Part of a small language model's weights.
Size: 2 heads of 32, 2.63M parameters.
Architecture: rotary positions, biases, normalized queries and keys, value embeddings.
Each number is 128 + 32 x the weight over its row's rms, rounded and kept within 0 to 255. Layers, rows and columns count from 0. Numbers have three digits each. The size before them is the row's rms in percent of the matrix's.

# layer 12 MLP down (transposed), 128x64, rms 0.126, rows 28-61, columns 0-63
102:116164148126104167118158146146152194185098111099109234140090147127116111150168139158126089101096157116097166163149115156134141123091155078118096127159187126132150144121159101070125187079159148
119:131123184123125135154111107096136155144141085096149094136151124122158167106133090150123133134109084117152086111203154143197255145119154103166076144136157131130141101108145090103135081082159140
093:114115148156102150089097147116114157145051113136099111035136170152152125121131114175163138122081153121092111053186147140155161115107095133185084140136159129103078092114104151135169101079099150
101:099117115134110170132195139122111092122118146149183123160137108150189172113079089146152087089111117107129080153066111153098094097132122129175190102080089081116111104133166181080104155135181138
092:111174128112155200168094117150176162136102177169153155186132154161127099148101111137145100116128122134209050123128170123114151097075141085142156189114109147118138142079132126154169132129182107
105:139121120136125182141105114090165121149175081161140158106093134120143111185153125190176112148141198129124148148150153141118048110117110141158157179098075078146150206125094142163091149090142107
099:107133176127091147116127137175166118162149154156141169149177100199140105165180106159179143128111132119178120124106103132093088126131064167116119179179095147150087121132172141125111088077167197
098:096072098109139106147179069152151160128108183099120150139138123127138139145219183106159139103128121059128169135131083102104118115150092107133090149121113171073102059108142116090174109104092148
096:151104160117125145161106142072132096160102131118146109185093112107187143140171116101201131140161125121183141174111121183108074101098107083118222135087138117147127152171168186149115128116141108
102:137100122105210158072167160102169115146135089108117157124126088121171104131125097104110133128109178151143145099108194036118104084142126135100107123136115090120061151176134113114147076119166180
103:155049166142118083148183085122184129144152168122124156149090100105150094150124147129147056162071128101141105128168119153161129072121085193096079103148100158105145113136139155098104124160184131
116:177151146191081151167102078101098101158136117192109147134176172137149092133159158102132052101146122093146114103117118111148122061147151126111105096178156090135147163140155140173185139091091094
100:115167108180139143122056109139128145155167128115074142171154100166163151067149173128127151122163135155120111091155146096178147144069154126092146146130154180155126108107169095098157110209178084
093:162162145102156162155109094155144184185129122109155139133129067099077100112128154113107023153109129187125169162103108121136079125146114111150135172147057126158139130138075156145103168155100103
101:108074105142188104180120103099075163118108136178135126092111120146198176134158111111093161072108107094109139202201140147196120106166106133137140118163113126074145128091137160139113096134130125
097:155063081115155131126141205121101115170158162115153121141114133095114158093129100129205169172157128132189147120166136136159097140079048142139144137154179097128152129101107138067158125081151124
094:124195122125162176109093120153125152121074081182163156033162123178158122111123091123139150137141147123185089092124082103094174113137160078063128095101156126143111119147116129121129183152140144
093:158090079102123186186166144119113113180129110139112108152145092104142136143163084035151127117137086052154193171136147147124100134174100101168158140176177101128116151128133126117122180128121124
107:059140100148130143129110117091135140154099131130128112211106156118072162054099125180158141162115123121149075105195127139135099131091134126186085128084132175126181151099094166102111171088132110
093:140126170167145128144114105199131139098128171148142121062104153135158128162175125148121157110077213102089146142097190162115191142110184127121127072157084134116127109153133070100113097105158148
113:138162090098092147153154110180074121100046156111083178127141082140196133136116134212162152150098128148169137140139106161179098120143164081156174116110117130167154150130155103080119116152118110
098:093106112196125137154132182142114112167197154168065156103135119070110171077125123121136113140120071164104150175084130147133134118153111130130075088087078143081143181115133172114115098126078104
086:087131074194167128113137134075173112129080153158132137075113140149187164103151148154124145111139190106155099128136097118100178088077137187156085152144178108132165098115151127149131112056122159
105:103129089134092144083132131149110104126184116091150140148082111159114129143107115113200151115086090142145112070130181070146089106144037138157078185105165113143129147124133189087154082131137111
105:178134058122130162193174113104095112076073160112144158183073110100126112150139180122130124130078088102124086134117140153112171082139164148142160150206104141146136147117095131129138113153094185
100:098107132109145045121172159103154042171129165122116120167144087131084094136144138078114116133169083082117182147129141116117104085124170093113109120138101083124046106126098120117081141104169108
089:091120148170139155082076123133148099122116102110078083090109166160124141119154100135083132141118198130096099066117138138111189120069096093093068109107077099108131126145176114167106133120052128
093:127120095135139129182141120182133034090072147112077156091138164143141081190164101164107094121151191134094110164197138158124080123109141144115125133123128120107141107123175072155093094145141136
104:108097082100166115103126125114166127132081157168098103158178059134107140166093118096181122133069093113175178102139164172163098114141126147165170135121132103103108122155175085082158118096102194
097:129103109111151153147135121126134118061121148144185180159105000139123122133123160138150100102134099098134118094096120169128163109079109080169132136165139127127140114177116112052154126152115167
095:148094084138100133096155156171128138160115065109138132099113183111155131187177160170139144142171141128127102152153111155099145106068102159099106078137067183194147125144110184158157159155172143
088:191152126093109121160160117125176068076169097166167104216141061110115125137114102108144105126147111153125138205085133140140068128137117099112150120148121176140150124210136129112129087146135118
100:160072170093170189147123134196142105175107118138160113108159137203089136119105157131115125141119077172151083141135151157110109140145043172128095159076101114114149148166089135115100152122077125
115:087133205176079087166127118116132153142154124127154105099104187155134137167115072109093122075088084148086112103075137153115100155149098140132104114131123196065086112181129159132148092158161116
# layer 12 MLP gate, 128x64, rms 0.163, rows 29-61, columns 0-63
104:184112132147146136162083141149142071160106164123070133118082154109123073156060078101131094113109071141123118116101148118157136179167122049111144175110125151173157146072096112132162139143160159
098:116176121147160076104123065136113157131143123050197125104153146146114112080147145176072201111156131109149109108133138135136187137096177164095179166139127153172134139084126153153089148151155097
102:202131129169100075146127137142107069120153093115156117152112099167163068097075157143078094134143123125140086117121141069153094056119120152132164098159143088117150063154187126122107171120143152
097:163150120197120106109084122120158146120122126123134106158153182113101086134157131159078154125173111117169091098186119132117140121130113137121112228118102185148161132074112155170157151101170049
105:104113120178079118156115164120153086125055143092150175161110164165126120122054133139092131182123092141110090109122120118166160129103122135156097131135178193108051088120143144153130075115099076
096:185065155116105099133110100086071149145073119122103132167167164096135166123110145132138122109141127122071103067192139092188107093115107085151102141116137140063117097129094107107195108172138144
091:113141103198079104154152157088049146108181147207140113134203133047159178126124113112100144103178183155100104132137131163128155144082157129157116099117113108126135139153118141141133101127156128
094:145107156085133079169122134073090150116116185073113087137150145097201133154194151044143156101145177106114091172156124130137087119095141128147139103136158137138198101119162109123154164122117160
099:130184109167165103097077139093105100104124092145113184127095108192132124119079167173078181150072086114135151106170121106136131108114104127091107126168108146147131077073097171169090108157141081
103:070110066103151158131078105145154120083134087078158130080159152150124163111191133146151162134109126137171179161073129115087099121138174123130108120173123063111112110159172136102180198116123134
117:057105153031141119084191153168146099126162120149164140127157101088093150166090122119114074137133122113137130184140153181119159182134120146152137146115127074155096102101106096163170126110085160
095:155152067119128096179119201139138092125154124146173162106075127105095145210096137129146110119137099156128158142100120171110103130136092145145127128121046069170156068165108128170112181109131125
103:118120114121123143071111047118178165145176058145138160152132103118092105094117091148114089137102132160182156156095127118124140099121126098122127148160122106148232107165085117133093200156120141
100:117182108086113122136094170072154075138132191149135120138153090076188088084144149171128152075125153080151117127138090189164127173160144096118193125177142113131103126106126077135145104108096131
101:111124117088126123157068142122131123234143174179106094178124098110092120103169094064088129107107132115088131149129123133149103098117065142130119064163139110117129168098165130092124177110142186
097:116104112179069112099136100127153074157151162095123138164086174126113121079141136138130137154122070122064143138133174162133108071078084151171154141144098083097157114168135154124149067109203130
094:151083117101173144160146147177109109128085193194139077158129159134117067134151153116132119091144082130164133202136099152122116134112146098116170140138185101159127165108154095071121185094126179
097:163101118097099138168109152145110090109137134124161131153145120150177086158132129140178095107161145087114133175036166104110153104206108124045168097105150116169148104110091067117137115137100155
106:096128137183145120077076133069116180186124083100123138135108155127087117104128181119094144168124126150156129134195153139118107137083106182096102185119104115128185168103126176149069127107161081
107:128132118157092060177135134177109101111149121125141116061144114140220152144085111124152140116146125128134068129082138165185077115198051121144128124136117118102137126140084181165143121110166119
101:111129096154170157110084134103113145160146127134027119120158131101151158057093129144144162152120081160126132184116134175140135122121070154148103052081123129151140189078154160101119135112086108
106:160115222133116098101120069198071171131137074099090130080130162125128115139107120164110149154109091161127081109156140125124091176143102078111093092098095134173123097102126122139112150175168160
108:138121081151090193164129134149068112124081119158113161145062099055148113158137129093123109119150102110095184119024075115114153148142130085137158117128122114111083146161178136154145126113096134
100:105090128096129155117180119171094148125070115158082163162079082100127176117187151137166154152080120156108174132167090154123110130113143089157130133156163180170124107161070069122172108151128085
102:126130071207145049133156121137150116136125115127145146114131156154144116065132142176075128176128118121112113141152181136157135129119132163132079123137085154143158086065099155148018103114128147
097:158079134138172127076149078066098147132146129142157120131135121136102188119128095135138100138137087101126153176174111097161104167114156207159160150081113155142121107061123189158127127170189089
099:088109156099149162097069127123116156158166102111114130109062092136083168165090142157160151122089086094169169083097121059132149172098071129136098110151130154144170147084136159109171156084101152
102:127137086141159096182080167109154138200105107105102113143170071129077133077098121101193148156087101162162080118169126170179111133091129146106153135125150076123154129092165145134184139174120124
100:105097114096162166172151099120157165128176107139151185107109145142159167103109127163147135124120172123099115042141152154173082139100103124193098069137134106144189125152106133146200132186125159
096:117137203141158096118081123050138132106153175155079162138130111102137132050089119072152135146115151117129121158083152137163157180152125129106111176130210097095158133085152114143076116119139114
091:177178103152114113073128091138163160097148075094181128132129121154119155066126141140154190121102178134120107170178162143096146112067137148102113112208115168167139118130177154137149086135136084
093:131115115160118115198104154114155137161111147126077204158125078105105137094210140076157148178094184130080111081084127108142099121135123107134124119182125116160062159123171139145096107152122103
108:113107138102091166078087110083085183113100129126104121161139110135133109202134116108117105141105105125151091163062115141137039172116177097167129122139144105174182131061167148107151128134105089
# layer 12 MLP up, 128x64, rms 0.16, rows 29-61, columns 0-63
101:144132114155117116091175186116131110152148117141190143149198079170192148090174133143102097083082151169135099109080130087166141091132080127187102110144077105118121114157135161146096087110091110
092:149176108180168109118092076114187147102141111107150158118112181167098116098125103112057142124156140135177094167131137144081155120098176194082105139105090103150181121113134083158081122172142104
109:109136108124182118103089118160160195140102088091070171158138153118063162133143064081158140125113095139099170177143102145129142126133159075110058186124149178155097133114090153129160139148130112
092:149138112110110112138230143156122104116160114088142168099134105088104145115180139111110129156108142119014142112153089195088134150198148127073136068126112130135126128168128121106141095130124123
101:130131157117146073149122130109112148147063125120117157132136181112095146075101118092090119119121074172184144128126115117161186148148134107106062098134194234082098099152105120118106130161109143
105:124062166100099087136098078082140121083113100114125081112113131101098137071135138127139137134118154186125116134162145146058131134141133144117142063079190124176108139193170170078140129165103172
083:180119160124121142110089115120172074088132075152094071062173173114079117097064156156127155125133090198125151110159190159144139119093114085137154098089138117120095131102125133118124169094159151
089:114059066101133144101139130076122143115185104108135159105105092139000141091112118155109114126141122141078125097092124078139189118113100131122099122156104153108095119139149122111146109162097084
102:127148167141047076166141085176064142124134156120123110135098162122074153131111148152128143130123054099155143153143080230152142142105130121160123154106136163111186160087128134129092169121133149
106:047137141113135165144129083107134135132104113163119160125118070127097144123143147124142189136120142217149112131132191072109137151116100078167133090137149084162076147131046141137136122155087173
102:128182088093138190091107151098108140176093097096123163124121090058078138138103142140161202141148105155095160140085125120110141147124109108139117141078102171132142053096113169093109087156159086
093:101123111126143095103129199118183176090127139129125139111089111138085157161128129142188166080170114075150117166151059127124178125109138088124176129126095100130152167165074183096118172088086113
097:140101051148118080173142158140079034054160134106088137146101138109177124126152121118127123153172126084097152102150134123118128140100116106106120116127179143070122142182186155116084097105166129
098:126110168141113109121150098086132077152113135063109087137087127148080116102095105066124150130156140071107120088105193086083135145133093117097131133113164199171125164146138093131191193109161122
105:106117095150131105120179096193162162072141166127100139108148143140136098167087179193156088169103125136109174107079169095123117135174134190135104181123111149117110060166089120155132126151139083
094:105109120191109104145065087082172131162183173082135116154081127086116126079180162169133141167157127144118121130127187103142132103089145205151128152125125097127190108075108139127092125112165123
090:161160087143118128120092144121107102135143109111121150114172130139121216118054112128104103171116141147094110090106176111187119180129121206149101133087071132117144145163094163187119063126151153
105:118133156148112114105130102116158168147088049107110090092132187133145118160149034137102123101098122186155150162095142103169146180107139135105131143124153132123126186171208145103166113108094090
097:085117095158154137095108150079119107156063085099059133147117136129098058169100119145133148106103078136206134149165107128128070115128110167133118171095169138142184170103121160143126181133168113
101:158140123130120165119157109115131171151122145069147154172137213126089107092116098117089082106130099113141167160144072107105171132071146121120121176188166087080070145106146103108113142144163063
093:104151148147119108106136112119158111103128149120169080128100123212128115182154161123072123138112111086120142081162129042119109133126122130121152225192153149115114085144129078135160140102190113
095:152167171125149135093115094150104219109155064108110156108126132122063126103107152125119197176120120126116150124172156144135169190083107094075104069149142161125107110105104146120163122185115149
113:104101113145158068112120153064198132116150128130172111153210168177154150142154085152152094101113139118083072140216140137148098109126114155133154164145118113177137144127064139117116130132173133
093:140076167084176110169141180166143123152132113179120124108117173120081145150131188101120124117088128125079165120100116109151081156192125125139127125114172125109164112084146159194122211125145187
100:162125152091058193132133118157083187049112120126150128106105130109169148129113130138160107132076158187129128135163129132153126141154074150152189124115146155151180195113171128147154103160079148
100:149088062145152068117144102073063152145153120091173181152131152135144160087108137137143130122117119093185166176145161138131147171138121150174136175145131156115146136080103215151173103103155129
103:151129124169173120063043124085174172118156096104097114137072138140130111129097155125139163132057152108160167088098156098158158158109139122084100146164138162135148157066122166128129130058147127
102:154109103140033132160176142154088138084189096121160133140127210124155094134159105133104107116187150135086152107110122063112167111111151086117125144102160174102123069112117123104127092120126179
102:120097125152101075153153096139126167149102104158146074119127130096151102128129129148160171135088119050098126169074091053123103106180126185078134135145115159105086147111147147129053113089153085
094:097179188155142122139097087055152113092095148156107184168134106113113178109088120079098121164131127121141110165142149139138149169180148120110082166150170100096135139043174098170136127104109102
093:083092117116161171166124131160084126167138167123108129115120114092143112172146122130162123086124099071110178095107073071144152153169113078171145164097155070077074161085146133105153182134144166
095:100148066141159070158120140058179172077107110114078115087108153029098129126137137094109147135127167122085154123116110091075124106140146103113151133149100172095145127081174125091134113138099097
107:110150101154147140095103123153151113127103114134030170088070096163120117158145168174099106162074138127139185113131150158129128076153175142090119099116159088162124115040121149145123126155072120